Weights of a small transformer language model: 2 heads of 128.
Each number is 128 + 24 x the weight over its row's rms, rounded and kept within 0 to 255. Layers, rows and columns count from 0. Numbers have three digits each. The size before them is the row's rms in percent of the matrix's.

# up: layer 3 MLP up, 704x256, rms 0.114, rows 40-74, columns 0-127
# down: layer 3 MLP down (transposed), 704x256, rms 0.0636, rows 40-74, columns 0-127
# gate: layer 3 MLP gate, 704x256, rms 0.113, rows 41-75, columns 0-127
up40 106:129193127167148139084112147138132126090142137139133096154109115116134087087117130143144140084104094142106136129103119131139087159125128114113126152127110126134092149131141135149122139142147082111082136090135168105138118120131127124151112144098152169118188126160130165116132107175090126133150131071176133147161159124182079147158118074171140118161142133111133120112127107122144123156093
down40 103:169098101144147136135129153121136095145149130183171110109100129126133186081183083117171147113157160119117133135129091134169123134150114089140118161137144120126182133167148152088138113126128135155140146082151100121144151074093127130145090148171125097139087181154119122143100098150130126088152092117151067159131102105147105097158132139119111121113078124130109088139154136130146103127112
gate41 109:182122135103146133143078089110133063122102133153157123161083069142136178138139141136092112117143131129135135151109112119080136138131099153156117140127164138121130134119131066111120118105109122140138121127134118117168114133127131131158137138152153189131132117123126128135152121131138143139138117169130101100182166144114146115134157148145158165120127153130104126153153187156146160147133
up41 114:110161162156133119140151136146138133138121114148141133144127152132136156105114119152142147102149084122133161133139156135129174155122090158133083147090108132119144137128115085105156134093126146080085145127101117118132132121190146126153159119062095128153115116147120114106131116131111132135129128139087155176125169126085151177164126155118141132113111146134097148143140132114111147180107
down41 117:141077148145151137148158092130095145124109110154130057139083136128123134134085106140120104091144097139125106153133119162118139157182130123107089151119137153103117098140106118088190109092145121128131111125106100126187112163072142129118126111133122147151133142129118138175123103130123150127128175118119122104135148148159127147159106104112130121136161131135121127119143112145136136132132
gate42 095:163113144138132141137161158137144127142119136122135128134056164131068136136131085134120129131125151096122162114147143109176117098138124137137113168128111121111125136169143096111157135138106137150109124082143132104130153173114143100144105100152130139135143124142111133112147072117126130097143128119087132074110123122126108124091115087092153141144086143138131116193141132109148116145108
up42 103:081116126141091098133100100065109136091111174134144122138164109157114121151129156130117090134096093122098134086139097159109132144164136120110082150097162102126104128149149146124125100114174116114167125149150135144165129125083148109137149142151170133157134135171130152135134108136141087145087091155163126135115114140147102132101092135153139131120108135123136143094122179070097165123159
down42 101:080108134122090128127111127147140136147138130132110156167123130148108130086176083107103113135106143135078105118112127140112123133127097101123133135133106127138118107133128130147116076146131109129153110117139155158181102129151159126123143086133125121112164140075159136128132114130120175110138104135180129071072141118121142136093132089135122155158115146128139128093112137104115114130132
gate43 092:142143128096085108174148139134116123123115120115118148117114140085091098135108114121103137124134124155138149103133108148118103098133161156141161130140123107123124123145140107167152145075146188138125093110144134102136127138123114060134159132130129158166124118135134116119137132140125116126159118099099130106186125124138138161129127088118189144138148107139129123119140151134098141174122
up43 094:143121125111078155152173151126137102135138126133117147098098183141111098124117137146131162112102134198168155095146122120105125111144146148138144110126097126109130155139130171185155153125133135126104088128133094104163165140097136098100145115135103146152138159151125153135106116099142126106173125135078107131152134134151083160126132094116136121167139095166170130124112149112081121161173
down43 095:154142094158166139145137115102101175132139110114119122121111096092086133135061149134135082155125099107139164198136098148128066122137120118116140116144149118120145130114093138109128108086126120114120109107125125137135152127128102119094125138106121117128131173083150132112115139111114156168159123146131138128122134102136162166126130163113136148123157120134119127142166172152104091136143
gate44 094:128142144093142148149149165147131106143103116108151128148106106137116103139176105122139124152126137142118130095086176106130103108096119087117111091099131188090119124082147109134143134128132171119090138118132119125116079084099111112132142123138151124138128092166111108080135084112132118138155171125142155183136085166112085148104145139172138148169160123138139136120148116124076098126152
up44 096:127147108058103152138112143148140077138123149095145185109114096136124142105155134127151122157163136107129090164130159110139153132130138158170096082095153162106086113086160111096120135174161097143135137153150128094120095134124116128109130118108126148083142106145131109147134145157121140139142157119144135119118130127119116165111142147123127123116174154098093126171101118088107098143165
down44 104:156129102167155124130121095133094191133106103105143117163141150146144132147123148107153127155127136120081141158119153128173116141134148135137099109167152136145111138098127139117153132131125128134142129110161078159141154104128124116119081142136146171142170090107110139127146146178166072095148159115150165150108089138108120161118111096137136115132155096150148110112134142073140096099106
gate45 100:111109179121100179112117160141113131136086139131129099111122125114110110119114175102131116126124092139132104108140133129141114095142110146116120123121115109146158116130086157119152115137141139135142096107124124137123112117126162146120163145153101107156110100158144135161119130142143092127186127162144167179094171135116131095153133133131107148132172083095139122126170135141132151151167
up45 100:146200148123140138135119154151089135103142117171119122129162166105142150113175150195135141120125131152139134160117109106138141166124122167122137147148116121107089102128167128114126121119143105135138139099104148129105130135097121153107152115161124110114136125071112135132183151131146135178112145131133154114130151138188180142139108133169115119136143097112158121141068168124099152148079
down45 095:134113146101081112120152116135101137083132105077149069138154112146153111157116170154160137121122110136107164120133123100128148137168105164106124106113145138135150134124130126196135090129143149089090103110154127152123145103155138130114159108094090115111120142099145099140129111154091115133126142168131184143108172088118072110129170129103133141088127100098161102107159131131120134127108
gate46 102:134065139094106093160154162141099102133134159105153151115156110170091123135115165170138129118115101099121110129128123098138162095143083170170126122133135128131199132122156132119151131112148147130124105147097110142116102146083104105080114186083111120131126161123114120144124097135144140147173124147107129135104112105094126112113137110107114180125107122129131137115137085109106127114123
up46 102:168151100119153143103188144132124086135117149136118158097102129115138128101128139118185121162118119136136164106133156123114127168118142155122072153137132140109163125106161140122128130133152078103165113122128195149125167127114123122124144115141130116164095143103116115190157086151147109159102108165153166097145096121159145119113136131122133124117147128124103169165091128106127099140133
down46 103:105182090112126090125187173098091124097154130104128087146114069134130138122109123125179105100069138116121105076121119130075125118148142189178168088082116127112132107098180099108140138115138112141118105144134121096133147126078141171076149140122117128119087097122157123144133106141133078118108150152173113121156142084130145138119118140135109150129101144125129142136151128153138143099146
gate47 101:163141086123141116152147107119154120105149084137092143149135118157084100107145121096110114133119117099155121143155088095156097166101090127158143161132111149177111118131162173139183106116118086117153163173144114076119130180116152163125078147126153126103122136126143091110112126170150094107157127192115152107158193110161131117113088138117103109156129136135139114129154083112142128166128
up47 101:086135135151128117129094086137113083182137130128143112114167110122136125160131106094120151141137107128117113104126095126099133118159183169146102097131125120133159144096115114143106123178165147141123096127131172108137109074142122092147144151136139128145117102128157106156169127117178150164125137116123110094179109123135130120171121161120136113183158094159156125127109144130120120113142
down47 100:144116104115115161139156099120076153124156125118110124128082172152158101133148113154134127121175148156162131138123156159132096080147161125119130091152113130109118130148130098124134096123125123093143162101140122165111145158160115085149138109132118190124102149151124183102116150158115154115102113113134132137096095149152104146109119124132144169101169115097132099101140173140104133134159
gate48 100:106098114136124075136130157149135184126107147038091136155162098103118119109112170164128161119130150103139157161103133117153137135136152132137133122108105136093118104140110111105161116152108100124081179088117130104100144137134111109151137140145114151110125120190172111157121116100143137139162143168140180127099061128077138165106142138117108117128134160146094103081133142130117130153174
up48 103:122074087173149130131137118156094127151134112123099130132128127117104155136121182167135151144157133127114133106179160116127148099128132132119102111118127110090156120162127107111145099130092139129137157095123142130109065138166090123141124132129110086096114125172145080138083094104097147131179121160091146139112107155085145163144124141133108099111127149148093129119141154099083098117130
down48 104:110123102104101122103131132147119182171106109113144080153144169159136184107151115102094148129107138133107106126151120138121096138136133097160146106132102143122167117110127135134091155132108088107142159118144124116085156133095110135141124146135138130115122171137122113154141144132136082146126123161105130156145115168128102127151108128105083127101123146089095139161147135122119141145128
gate49 097:106151132107102133158098161149121135121115121103119126137121136158173153115145125169115093135140129138117165115146150143107129114134057156150063123078130126114117115134172115121138131104128118157126111115132110126179130087109105137102196143108141124135129094117136150138088102130138095151154144105138147099096128084100138165155083120138148130127141099144099160151132132133129141099165
up49 088:116130101070103124188139151109130144146107140128129094103153132150130147139158157134101132169132136126116125150143125129107125119114109123153146105137102159110151118121169091138133119145117148119100112155137120091165136151094160104119146119134121155085134135133137124143172142124126129110137100150183117119127103098111100090148108084135117157132137087148132162146168183116060163117130
down49 097:142122138109083140126125152137086123140136168101116129093102137155122116132152108127148110166126139128131085174147087100105127141146107123123101111148109113120136098115163149086160115144137116146151110123125089092149171109102119102150168121157171138139176151141109112154151126144148105110118142133158143153115122127121098131099116126104151107114165129141110134169152170116098120125133
gate50 100:117151130100115108135097158142091139067121104104124125089119139101133160125107108165123110130120151136158117119129119130103120151118105137139165122095127152099164092100113141109154104155161132167151143125131126114147086138108126086070131113121090141110102151140134119116127148122097165158124116125160168125092125150167117160095161109134076169109158161135124117113132142124149123088136
up50 102:109116078144118126167142134097134132118134137119058156115151091126120131120110104098096130129137152171142091103126122166142140140101125106111117105094128140114096085118103118091160127108112169150139150165157117139108102115070135077116114171131110115135120113123098100100111119143090152124110142120108129134110103139191114154102139143132127156154142162085139125120131135129130148192132
down50 100:162111156150066106072101137102126160130136135102101138110135117098127139137126103144137118159105152113130080145133112167140138120127148113112101137131167124146153148046125135106155086177106167156122059133140123149072131116140134136081145133127127117117144146129116128141127153134125126130138101118128131076111108143111136138123132094173160138109150119103120146115134121120133152104122
gate51 098:132104125113121114127090155088119154130119104145125165137117104140127181119171145127090129147143099113139100085175145163135119147140082153141135134103116095122103148113157182118108133151142169129163116111119034147132133146172090106137099183097149109147128125123156103148131180110134146106116118139142123108152126106166108092100114151127151106164132137138163186103104128100093132106145
up51 096:137126145118084126126148120142132122069126156121146104111112131183101129155122113105125112112118101157097143109080135110115121131141107123159143123172114109082103144143122162134131165119092109141100096158128138152109132144112179188128134130101093156148095159140158154118104084129114118126116121131103145112090150117135154137115109102138105150090140118138125111145120148136124127123122
down51 097:148104156133130133162137089088142125129171145127084115113162140143095131091147137143182129112118160141155125132097120116105128143118109156117160065137135140175139176142124133154138085165091109123105135121117115129111145112139151102155158089082102119085093086147136157148115107125138123127167099158129104099107140132133166128102113122137091076148122187105126135157122173147111132157171
gate52 093:116136104134122164113157120138117131123133109128135159151131116124108086130140122132165112184130148113157110138110141159129132139074136095114136080138151116114135141095162167124181121129156125146140163117162143173126129152116154120115144139114103143133122122112107141150143165122082120143174137089059115120103129154161146110121095134147096163151128161100090094127116142141133125136152
up52 099:135093161082146109119151146144186146114115146126136142094142139122148114120147101154093161077125141102173151107105108135146140115140110138137142140134140089127135132127106100144091151131100079174164113107120119157119139131138111166151100108153144120133134149103136151131099119119162124117084126172140171083087138125123108161157135127156121103123127093160123185085142093147128117078121
down52 095:157138154115151158146148159098111177171135105146140139090111145184131078116177118159153076140107094096097130143114154139133109115150121125160115134123119097105104163128183144123111170122103112120127112143110142076094128145126141109141061105150157119165102175137103144146094137081153089134147101109174121100100154152124137124128135113119123136111090133140130145113148164151167133156148
gate53 099:152077139119102133121140119117131105101105117117150115095104151138108144090126122173114107114122103113151102122142077115148166126112099110131136126108113149121165150118100130143161146099133108130114088115148100089183132162116124127141110121106122124148124143155128144089097088079116135131135152108159125181104169156120146165133097146085157110125124078115121107153123105058126164150105
up53 098:150127124130166092210148103134106119117136147119144172097172141132153154147124116142125132077137118144119164097144164125141111112136124123104097084147132167099157128139133143176142135127120126133119140139103132109136124145137109170105092153131160140126121108106152115114145103137115122190123140094126131088129126164119112139122115145114126138122122142165088128103141134150151128083128
down53 096:145129137089124131111140089103124195125159124109138122127167145133176137118166127084095154117147102111100144136072136145119120140128150143145091127099161127120139128101118121083120157113140136158163144130163178145119165122097118155159118122146101124115135131125157155160117187151090099153093121134126124129141098097114134104155165077107132144145091130125139090103094105141095146173136
gate54 107:160106144120080176167129152156126147152115130139073117165144151114137141137189104131140119125123142099116135107170134101125132105114100122099140120110151147074116120144127173130100108108144126167124118154138175140123104119140142159111132112164162109104142124135060097100136141106096151121144118116110159139174130140088068161123142156113120114154122131117148174156169135141131143174110
up54 109:104140167100121140128094104176106133134106117127177163160154119146143145127176129136121123111137080127114144095124171097132144090140129118131126139123093136162133152101080129108135111145171143162129134107144116117168116129143157138081142130150138103152104116145092134107125122120149146117075113125145147135183121164117097148060109163108149122138118097112116159190134130132140143144110
down54 108:155144112158143127106088102101108146120136120161140125160139070126121138154096147122141117150104099101074124142184159143110131095110128152119110138114096119151113171129125155162120105091152132097119144111086158172152120168126096103096105129093109105130106136152124123113157137118143108137119083134170065144139127119107110136072129174125145122109077161105119139116137131125106163135136
gate55 106:157137140107122123124050081112125154111129131138107134134140074134140104117134128119077123100152115131153137107118104113121168105135119114164166139137106105127093153097141144150151126183115132112161120153129110092101095190102123128147164127132136147161167136154172109129110112147150154117120115115161121132082129098085141175118056147135147130118109175154157125103139099123130113140144
up55 108:126130132147127072137141129123105144115140142143095162128137122153137100162120138131089147118112106117122140130120152147135122128115093149113157176131117158128150131149123086140116117140148129126179152120058124125132173087112162133124107138101148148159109115113148128096150159129147148122128170133224144125138126084119109099068104126156139103125173171136163124101130122110122140148151
down55 097:123157099131110105086117100085150152116147133128058119120080110169100196138126127126110121117124116118137156127131141111139174125137129162115109139146150112121147164147101167121140140114112137102155166112107145114122098145120161143163114132093121127118116168170163079092119145143141149121105099125147153103112087103119126152116108125119126096162137111133160116104126091112074152140156
gate56 103:108149135130121131122138098058134089077133126102139143084095161145173145144134176094091119131177138113119117124117159140091178169117080169164109133178132121153119135135162127114103180131151136118158144148103123111126145090108122141097134146118138089117136099117135137087120120157136124121129141112153110117125176121125128117103047114120142148144132137089096108104141165101107116085071
up56 095:157142137135110110124074160138124138151112108129131162137108104139134143115145143116126179140164103142162140121154118129102090137126136144101111077109167143133144142138176125144112128115097095172081140115144135152120118154124085148121122115096138159155136128104126080139129112152118148082132176118073132093178109098132155106098195161112154148135146145155136115163099117156130106142098
down56 095:124128093118093122182122154165124167187129149137135117146139137108150117108079122178155134133125174154094144130181131125187101101122141074114129158132140141131142143091121126153121119176100123146094120127139122140195111146145181139131080155143098144129149103086122162106124127156125112127136119125130153094143097091146127122127138162095109132111068107074126148128083145114112082120130
gate57 102:125147137089128144120130137155118099111153126152129087126144124133113121153126094137098116129079128118092140165130137103144124124127118123105088097149120166106101110143092163174094077125130148113109125106096146082127133102197136132161082125141109153084126169107107164110116135095115096125150133153166113132124127117159150145164122132134126119131100157107166120177110115130119134163143
up57 101:140118141145154121104125143144165099145117108120153112117138148149085146156138138165085105120121147098113139133140119106117094114124067106129125110127133110133172148110099094115123157116110107097138144122121139117127113117125111107100211136106132079156100161155082115111161128124126138143145083086126174147160124206100123166173093126067136116107130120142107136147103127109125126101136
down57 102:117114117121126137136126102146122145145125154066147159171176161088114142143093103116121121094124140139072146128162135129127140189106143131105104168097089125107140124109143118161139134132108161169091140131123111084136094170129108136159127149137135111132167183136112187110105151124108121148131129095133146161137159094114151104088130132125149144111117081112146121138131146142158099114123
gate58 109:114100112174090155113136135133129116143120139142120109102122132166153111138128145122138115096137159108126099111132157142119129118120145130116153107082138119139103131127105124160143107201178159143169126112123083152101092148165133144127107134135132117119178161128107120139138069135084111143161112134125166133063140143137146159134076094136108165121110126115121127119083117109102107131155
up58 114:128126104090126117155166143104114107154132134147121140163131141117171126093152118119123148147135121142108142128113125132123074174094118156132135117143117142076102117113106115155105131181075092103147095153131115120133098112123123102138100130117098150103160121129112130139154128128129157093129152138113163103180120134092123138140135164124160151158126139140141127136111140131122095166114
down58 107:120109093087169073163124110073174131103143103131134157136142124092124155103167099167096087127114113146102126098106122095117146133153146136130135148136132164122108113144117100170146095136094148092137095146125104152123122153132129129162121138103086134122156091126142088163134113135087136102164122143118153136120185132079154114113128115137095135162090113177078109092132145123137074138122
gate59 106:093081120099120082095118094093141131103121120154109184115102142130131104090186156140113125101133138172193131146145141156084133121146155101081113115092137107116137108129123114134075124147115135136162146103125102135100124137138166134121149130159149103114124169146145106204135157114147139129125114123107121121134120164151106163158124127128124137128113126141110144142108133121125099099119
up59 101:111159143127137109138113115135115180147126140159134127127128122158116118126097136105112114144097143130098115089109070144137145130108101156146168132145134151143129128130127215138158155135121140127089126114104126118141151139115116122112135094093119128135160158132173111112126052115125103148102116141147133211141150096135157126096134139174109105138128146103159182120152110061133122124112
down59 104:109145135099134133097131121101108114122163186092097120118152088149124142148125080136155157176103117148132126106186063132153105176140131130144139122118100109154141136118069177136169126121107087108119122102097139118185133130134107166109112113148165119101152118112152130089105100091115147092130146152123127126121123109125161147151107122152139103150159137161136158108128130150131143194144
gate60 096:118129130141172096130119142155069111157124086154131100093151128128135154142075144177132147107127159142135143140177098136123097113148136148131115147151140091110165139131127127138106156120154130132115156106141150140156137144143109142133140112164109102139174123123130125154127085092160154121135130132150137144155110139130149180178087117145075109139097088154124162132143103102107150155156
up60 096:099073108136143132121125160148125103177156091113136139110132133171154124153109121184177128119158149142134135143165114131126087098080164170125122125148142108107190107140116124131124111150109107128160135134137146157139145142116119152129085112195131127122124182127143159161156086083102171123144092128168163142102130105113144134162145105163100097127129133146134128123109123101127140108181
down60 097:138137075164157134122125143170074152102166129138137088125158124140108142156139115120129132130104175110182132131144117116123114094135166148099083109157172126130111086107139146103126125115156143104066124108141156122109145131129138079094108146165148111165153115121139145132118117121135106097152082157126127135122085111134091111155107107115090124178131128146056124161131101128140160098126
gate61 099:121154165129137187144149141114140151151110164157142114175146130147133122150118167130160133151112107136116091156129111128158133106121096136137167132153109134105159137145137113130143105115133106185137109113154138154111162145103165161120101112120131112148127122123128140167080155123106087140139153147134165110123107130112134163113146166149151120128146117118114191150109134141138137083161
up61 102:113146124100156170140114103123145143105124127140124147159170144152081104148110123110127172098114081141125122122144149091107122147150123159114105132133098146098139108135129151143144076114145143152157119078143121118112157100108113089132099139146150155101160147159140113106106106101157091121098096117115149142121113136135074140069101113147151137119151106074138153149161106148092109100104
down61 101:114138147129189147112135088146132140152157131097084110168114102136119122109151099139153139142103151130110131113113137116113156164108128125108135127151150136144130102065132139172126120147151095159150130113110104148184126122101130087099102153121154150107118158119127139115162140121136103134136092100086102127136149101133128107073114113088132063111111115159101139164123105120111119152156
gate62 096:127139103141123124104136115150158145126157137142141120129127108134127127141091133095133128155119135091119133075110104158134150130133113114158138143097140155145126088111145143144137151096167151127137095157113114125081107125139072125110123112141122099166150079152134126164153082148153125146155187082119158135094135142173153150147127159138133126132119182139142106178110082071111115143169
up62 095:162132152101098133162126122123125138105135096128129133120152152139110148091131104125113117122142143143127167163145141104117126100164130120100143091168092124094132165115142137126149116106120113096122153123115137140149110141152141141150132148157175164071164165090101105128078138117073105112097122137148097107170130125093136144144120128116177156109092130109107142102134133158141145122112
down62 098:143135175154130109164141107118115119118129169147135138158117076099105123130154113155122162079116112144111080131123111134104080141129091102109126105088149106106125143155133094078166157158127133147136141116135161103119123139124159151105106146120133144119091156127082108078111125078122153147159081112105101114137127146138122156118110102147106133118109147100127123132128142166157138156130
gate63 091:106104128135100128121153110133124092131104118137182161134154131127137098146102140133059087121129128107169104104121119121150149170161086131098185104111101105103092127134128157110122168176087116129150166102161149130126130144121158097153133114120139124116109112158148113115122160144103173158133060113120153114147174095133110164154165119085108121122097091145115138108154118099124119130129
up63 089:151154123129132104132139167172076123101100109114119190154119132165130121167113127113135154129119107154142120107147164158120113161117102147130147100094133112178138108150140100103158120145083104130144121162103201119120138108155137074141130093157084102133129137156115118142169147120110125118187116122135144146143118122110078083100128141116124134161143154146124095139154127125152180122146
down63 091:127152136119141130117093162145148076110135108126146114123151149116152109122133142159110130090164100141138083143103151110113107176134133141104162174112136111128113179138150129105126128153105120147140131128148134135134145130173162106124120137170161114094097160146065118134133168131140118141102142124130123091119139131116118072102135127084092088082126157158162113139127107172129136135145
gate64 100:127102145082097130098110137141139160122105137156116110128179159086115131123114155104163138132122131157133131095130144118081153149131159119162147116141145163132091150169121125124118130131087098168125125106126109135141148106145128133106099086102126163156140115166115146134075155091180086149069136126118107152127134126163058104128102088078131090174145109112109167155104142126107104153107
up64 095:082153157104159148169137126144129105131146087141127116137124128113101108118144114094131106128124091135120169108089153063150136113129127100111140150119125125082136136091124129118189101119168152160113119144053129117123125129080133100114168138133112074111135140110135115137161157141148114121149126142095125080101139113106141142148146163128129150144101135103160128116124115086128130093144
down64 103:063122133150153114124158132190140152164166099143144136101103142127131093120143148104111136127156139109159112146118158089160101159149149122130120126130132137119123153138114119143129089128125101186111125105085175149117108131045106111094119148134129104068117154157094107139125134107104133114158109127155121160127113108116099116181146145169118166100119119150150102132096156134123092120138
gate65 098:140112116157114107135152139139148153141125118147107153126113116139150108150150161089125075148085114097164100093148101151126118120144086189145111174122147114137132147105153143127144109135115123085082130128176149084147137162195144142144087105170119119106133119125150118108099141077129104131133151128123140089104163126114186093142122139117129122129178152112144090150130152134137102130145
up65 099:145159111142134123127074148144121115124142152130084121127109155181168129101131128145165078167089122146134101128132164112142124154126136135103142163116115115148120150121125122090164144137130127111079121114116118135111128108126150142156098089137148092095150119147131105134157155133147148094170137162144162115108110153131148114165118145143148092141143138171143107126113163120155155110121
down65 099:133120167097094124157095120113171108107106113112133151097135089114108141136134139095124146129168148116174116127094145101112140122151158139156081146176129125104159090120108131105102159112145132136106151147143081153145124137099145092084093111117100085116133092162160150134114141189111141143135099124103130125125099103140126133160141114148152099133117144111124099087149122133146110128152
gate66 112:095089141117129117139149138132109147088152156142128136112100126142142119118155139123127132111103138191037135151117137142104129144127131119116127140150117105085122124136127120050123120165185095152090111146171126139127105139135144068106126152118112154098154125152164173125154081097141128120092100121129122122143168143106121136100103127136137115145170146118187136126119096163084198145139
up66 116:127123151139139134097085104152139115156144165144142148118148116119159116096152114114136132138130092124103132150145099144121085076150164138157083098100106067161116131162112115135128148106096086131123148159126133131146134136106090211123216155140147099141127151160151144147113136139114123122140117107126138152132146109123132136112119199117146118128125095163162106115114152140107114128144
down66 109:121141101151149131151135148096105114116164136109071150106128151128103107164097102150108111133135169142160167120158119107115147145087141122119136070136143152114156122092135186118139150130134123094167144097130126092166123116135158083150094140092135156138094145160122110120108098106128147153142094117121169102164141117113144110126152123117116136115084143106097166182101130109144146094129
gate67 095:104123111105109120114120132128131149147103123145123139158130114087142089068136117124127103145140097131164169109154209130116108109126135126133158141099097158120109126116134105107149119167117101152116128146120096102118138179120160145112129144185145094169086107157105110154104124160118176156093098119124126114119143122127151119128159098134091148102112112147132145140172098135101151094077
up67 097:162134154093104150104142130121093139149120114099101163157177099108120109152096105129104139121091114149130159117132140133114136120124147106117139118114111150120106118161104121144100132180173133134140072166123145129100157141122124102105101158166143100169092112169139138092102103129139136133105103149072124093086138105107157106154182147110117165098110146108129134128154100129095191106165
down67 097:085114083140141134133169131135108173133139106115101138123150124137133112116094098150112110133144100174137142142131100127173135102145142168144097144113116116134124134171120144149149116115157117155175101126083131143128122148095150100149141113109123120118146164137155153098079091103125105132142090081140128151128134165115124114124121159084123139114146151131110145171124118142156180118118
gate68 109:125125104091100151062133146110118102112100140138079137110125117133139155145153125125111096132157127122130122148142127104157134128129159103082193134151170106154119119117103127163129122129150099176146112115159101153121138097141114155092149159112129169133131141142143126151133147114089124114130098115160100114127089124113101141185126131153134134116168173081111147135131130111158121165145
up68 101:128151119169157107169153143130128120131118127125131126114095147148177126117111175118120090103150119143141158149146094141137151096106172150144110135179142123146128118115143108121132155056149119115100101145144122127147105187138113098166167107139095148125118094140169137116112104152158099133118185123158127082094165107156144121125095142158157144095119091108132086153132127137102143070170
down68 109:112126123129111123129114144129167139136099104148143089115131147075078123120109117154119125098119149107085116135127122137155123136141116112146168109193152067141150132159112141111107142120099139112131086119128135113140123129137100116099161148135114106150154137118104173102091127143096146137068139149110116109094153121105119167107137142145168123121140121086115136080161121139106161086117
gate69 090:144112132127090147113137112134106142120115154137134089118108137170124135132125136096097155178187143128147099121140165131146117110125148164129133094164134153149133129112154138083161122130149112121143123154147164172166107150128147157120114140126101210104141152128126153134110122120123111130129118141110112154150143123096136174117116147141127153115135091119142093168104083119090136090159
up69 093:143131147130104158138148131107137158147079175113154080158128114144128127116092133101125160164135125100134112127115149135168151141078109089157135113168167140155107146081106130140124167092123103107156112178185118145166072158069102135126139118127139156137089165119127110123104153172121102126116110123095169100137108108108157145121138105144169162141135088146139072162082113129110138115165
down69 091:150142158129110126156137112145117115126161125110157138115129171126141113152096107157137113110101107136129157125103143139170111120082137107131108131108108161120109100102127121133133107108108159105159115153169115141164138116118137151154117181126118111181113128131070119108179150127155088175097137136110140150114138150118150180131170110126126103146076083138148123135103145182172117134074
gate70 098:111165083132100129137132096121107142128094136131129144138135143100114139127147088142165132139072120168109121129132080152118132138118112141130126096130135108150159088076126122073145128109157106136078104119131159121116127135118108141144122166097101118159143145158086126078067098134126116112153104118150093128116141093148137153143132088145124136128094136088079130148137111124145155151133
up70 095:115141108165090145096145116115103116118085149126124160165151106122124150130161121142110121135119144140147158140116089124163140132122085164151126130136151128139130087141160126076132135107171123135143116168165136118130140101138091160154139146136147137108175150103125102095068087114102129137141102136140122145130157069145133139165180095173142095145118142146114121142140108133137139161111
down70 100:122150147120118139155123137069104145087106117157164111103115167161112121112120163145107104168102114108138135087131177113091123151150163107154137118150179119155148094093145178104121165096188108144139125143106099138135138143087095096110110127105141130119155139088141119118143127132164185114153152139155140113132095113106096134130145141147110124124166126136086088140148148144139088108119
gate71 103:133108112114131128115132148137105098106122120150119115129176094160104129148094123132122179146135149120150097124176111159147131152118196130154145112105112135119144165133090105176118101100091129141177130093113145138148150139058162070152187119124140152090105118133170098105137138134126118133119170078117109143112143137170085146122152085144120121151127105162154083118116154092159126099078
up71 098:112146160148154112139091158131084103111097104152114090106142123170162133136092085156099172110140134140145106102179140112100153117142111120128127153101090144128149146125079148167136139082157147139122141118126089151159097075132087126127139147114173123118113142106156100140079109135104135136159162106127160102144147122155141117155095150166207143139129094136139106140156104100114146127102
down71 098:100132140124109112136152092075139124129135151119163111149131082144116104156152116130116101170166102145093162147095112101170115121123142107150104131140153119154081139120124130077136127165097100141131129137128117097136144163147144157138116127109159142147175126139093151147158131098085150097132139142179088137120128115123119066105136110093108103134118165098157126105135158120069142131127
gate72 116:138081145120128114083153095119120152126101099152156121129178112121118088159141141096134138138123140112136112075116126114082127108079102166144122136135116163108113137131145129140095136167114132130153145103120135096106157161140184142119131143134145152130129087070094099133136099102157129173103162102155118080178120146135092100090109141133189122134145109125131128183113095123137145148125
up72 117:105162123123098096131119104151150164121114123141137150128147132129113068147147112122171156128126154118127125113121096121099131116137102133147108125132136157111120144166144114118162117162140143112136128113118093121099143136117154109112115102118109168113101112117129121158133084109121130089078100117128114141160133145161080123131121126146151122129158150124103126115097131124154103145096
down72 114:129155108123130137155114111153140124106177116136107128114116150127137153105108103176113094125171121144134131118153116175150123148149141101133107116116135092124126128114112129128133153117123139151103105143102101119140107131089101137113141128124122101146111134161169192130150116129117112146142126134131175158093100145117144144156131113129056122130077123134131098110130164136133174118154
gate73 109:142115157132141125163166107109121073153156103156132121153123150123122101094140150078178138129141088148151149119116098121083093144142134178085170152129138105112135133177115134140143113158122153096141127109143152114121174139132086156099116161136155092071111138138123134128122162097140154127097077148113169101117128125140129137134124118164123104103125135165118148129114148169144110181117
up73 109:127123170137128083142163147137151161142151129115123152124121119113146118111184139150161122114130145167164108125096108116155128113133134125132147126137144182135139159089132179134150155152146118119191131164124168097081145145124099116122150151108103126140114108121112133116114093163131123144125085158159127137155106079094169120131110135143160121121092124155161109153111147148103167106164
down73 107:129105147162141126121109114081173165149129098123161118109147103122079149120125142145127115116107153132108073156159152130156104139134159136131082183125144156126147112125130170149149128125155151114109085083159120159160118146126134123123153128100082159124104115156169115093116151143091088046142125115162107102149107140106151131120138122144104163132138104123076094140124110087083096141088
gate74 102:123087130139106121147127132144115153109175141150166135124149136130132111134107120158134116134142143149136109135090196142141156146117111154125160121149137126114120126120155144124113136095131121136144143155098123141123151138111083088141129145144111155107133117152125151152110181143116130183154103124136143120161137126176138130146097150159104148131160132138134112088141146137123133144139
up74 105:130182110083117098132122122148123113107088157115171145132090121143126106120126130123140119112155136107081167100077134122121133152113117096157104107104104096119090127150109160114144090170118134137169101082149127136094129108155112169107107121154124132132136094092097144145108100159122094086126142089158117119147136145101123136103171126127132092126117189091147122159158111137145114097103
down74 102:117137129098112101076161116100078126099168150111113128122113135135124075124123137146152084084121170130107154118097129127118135112057133129128159115091091134126106102096151151169169128155142106162145158071146151103135097134101159113100124145132120089090138148111159095121123133117163132145104120122138111144138128190119109138113150137165083140101111141153163097148112143122137130099103
gate75 094:092181088102177129103121134141159131137100124118121103157108116152097141110168139145099110117152074111113134134096146106123106117118114121125145123104175128106167125088109142103103114156142144112096132121103096126142096132125134128105134157118146144164137111115121099148149109123106126152126140164110158094164166113123132078141161095152134128169118113140140151103173090168105134124117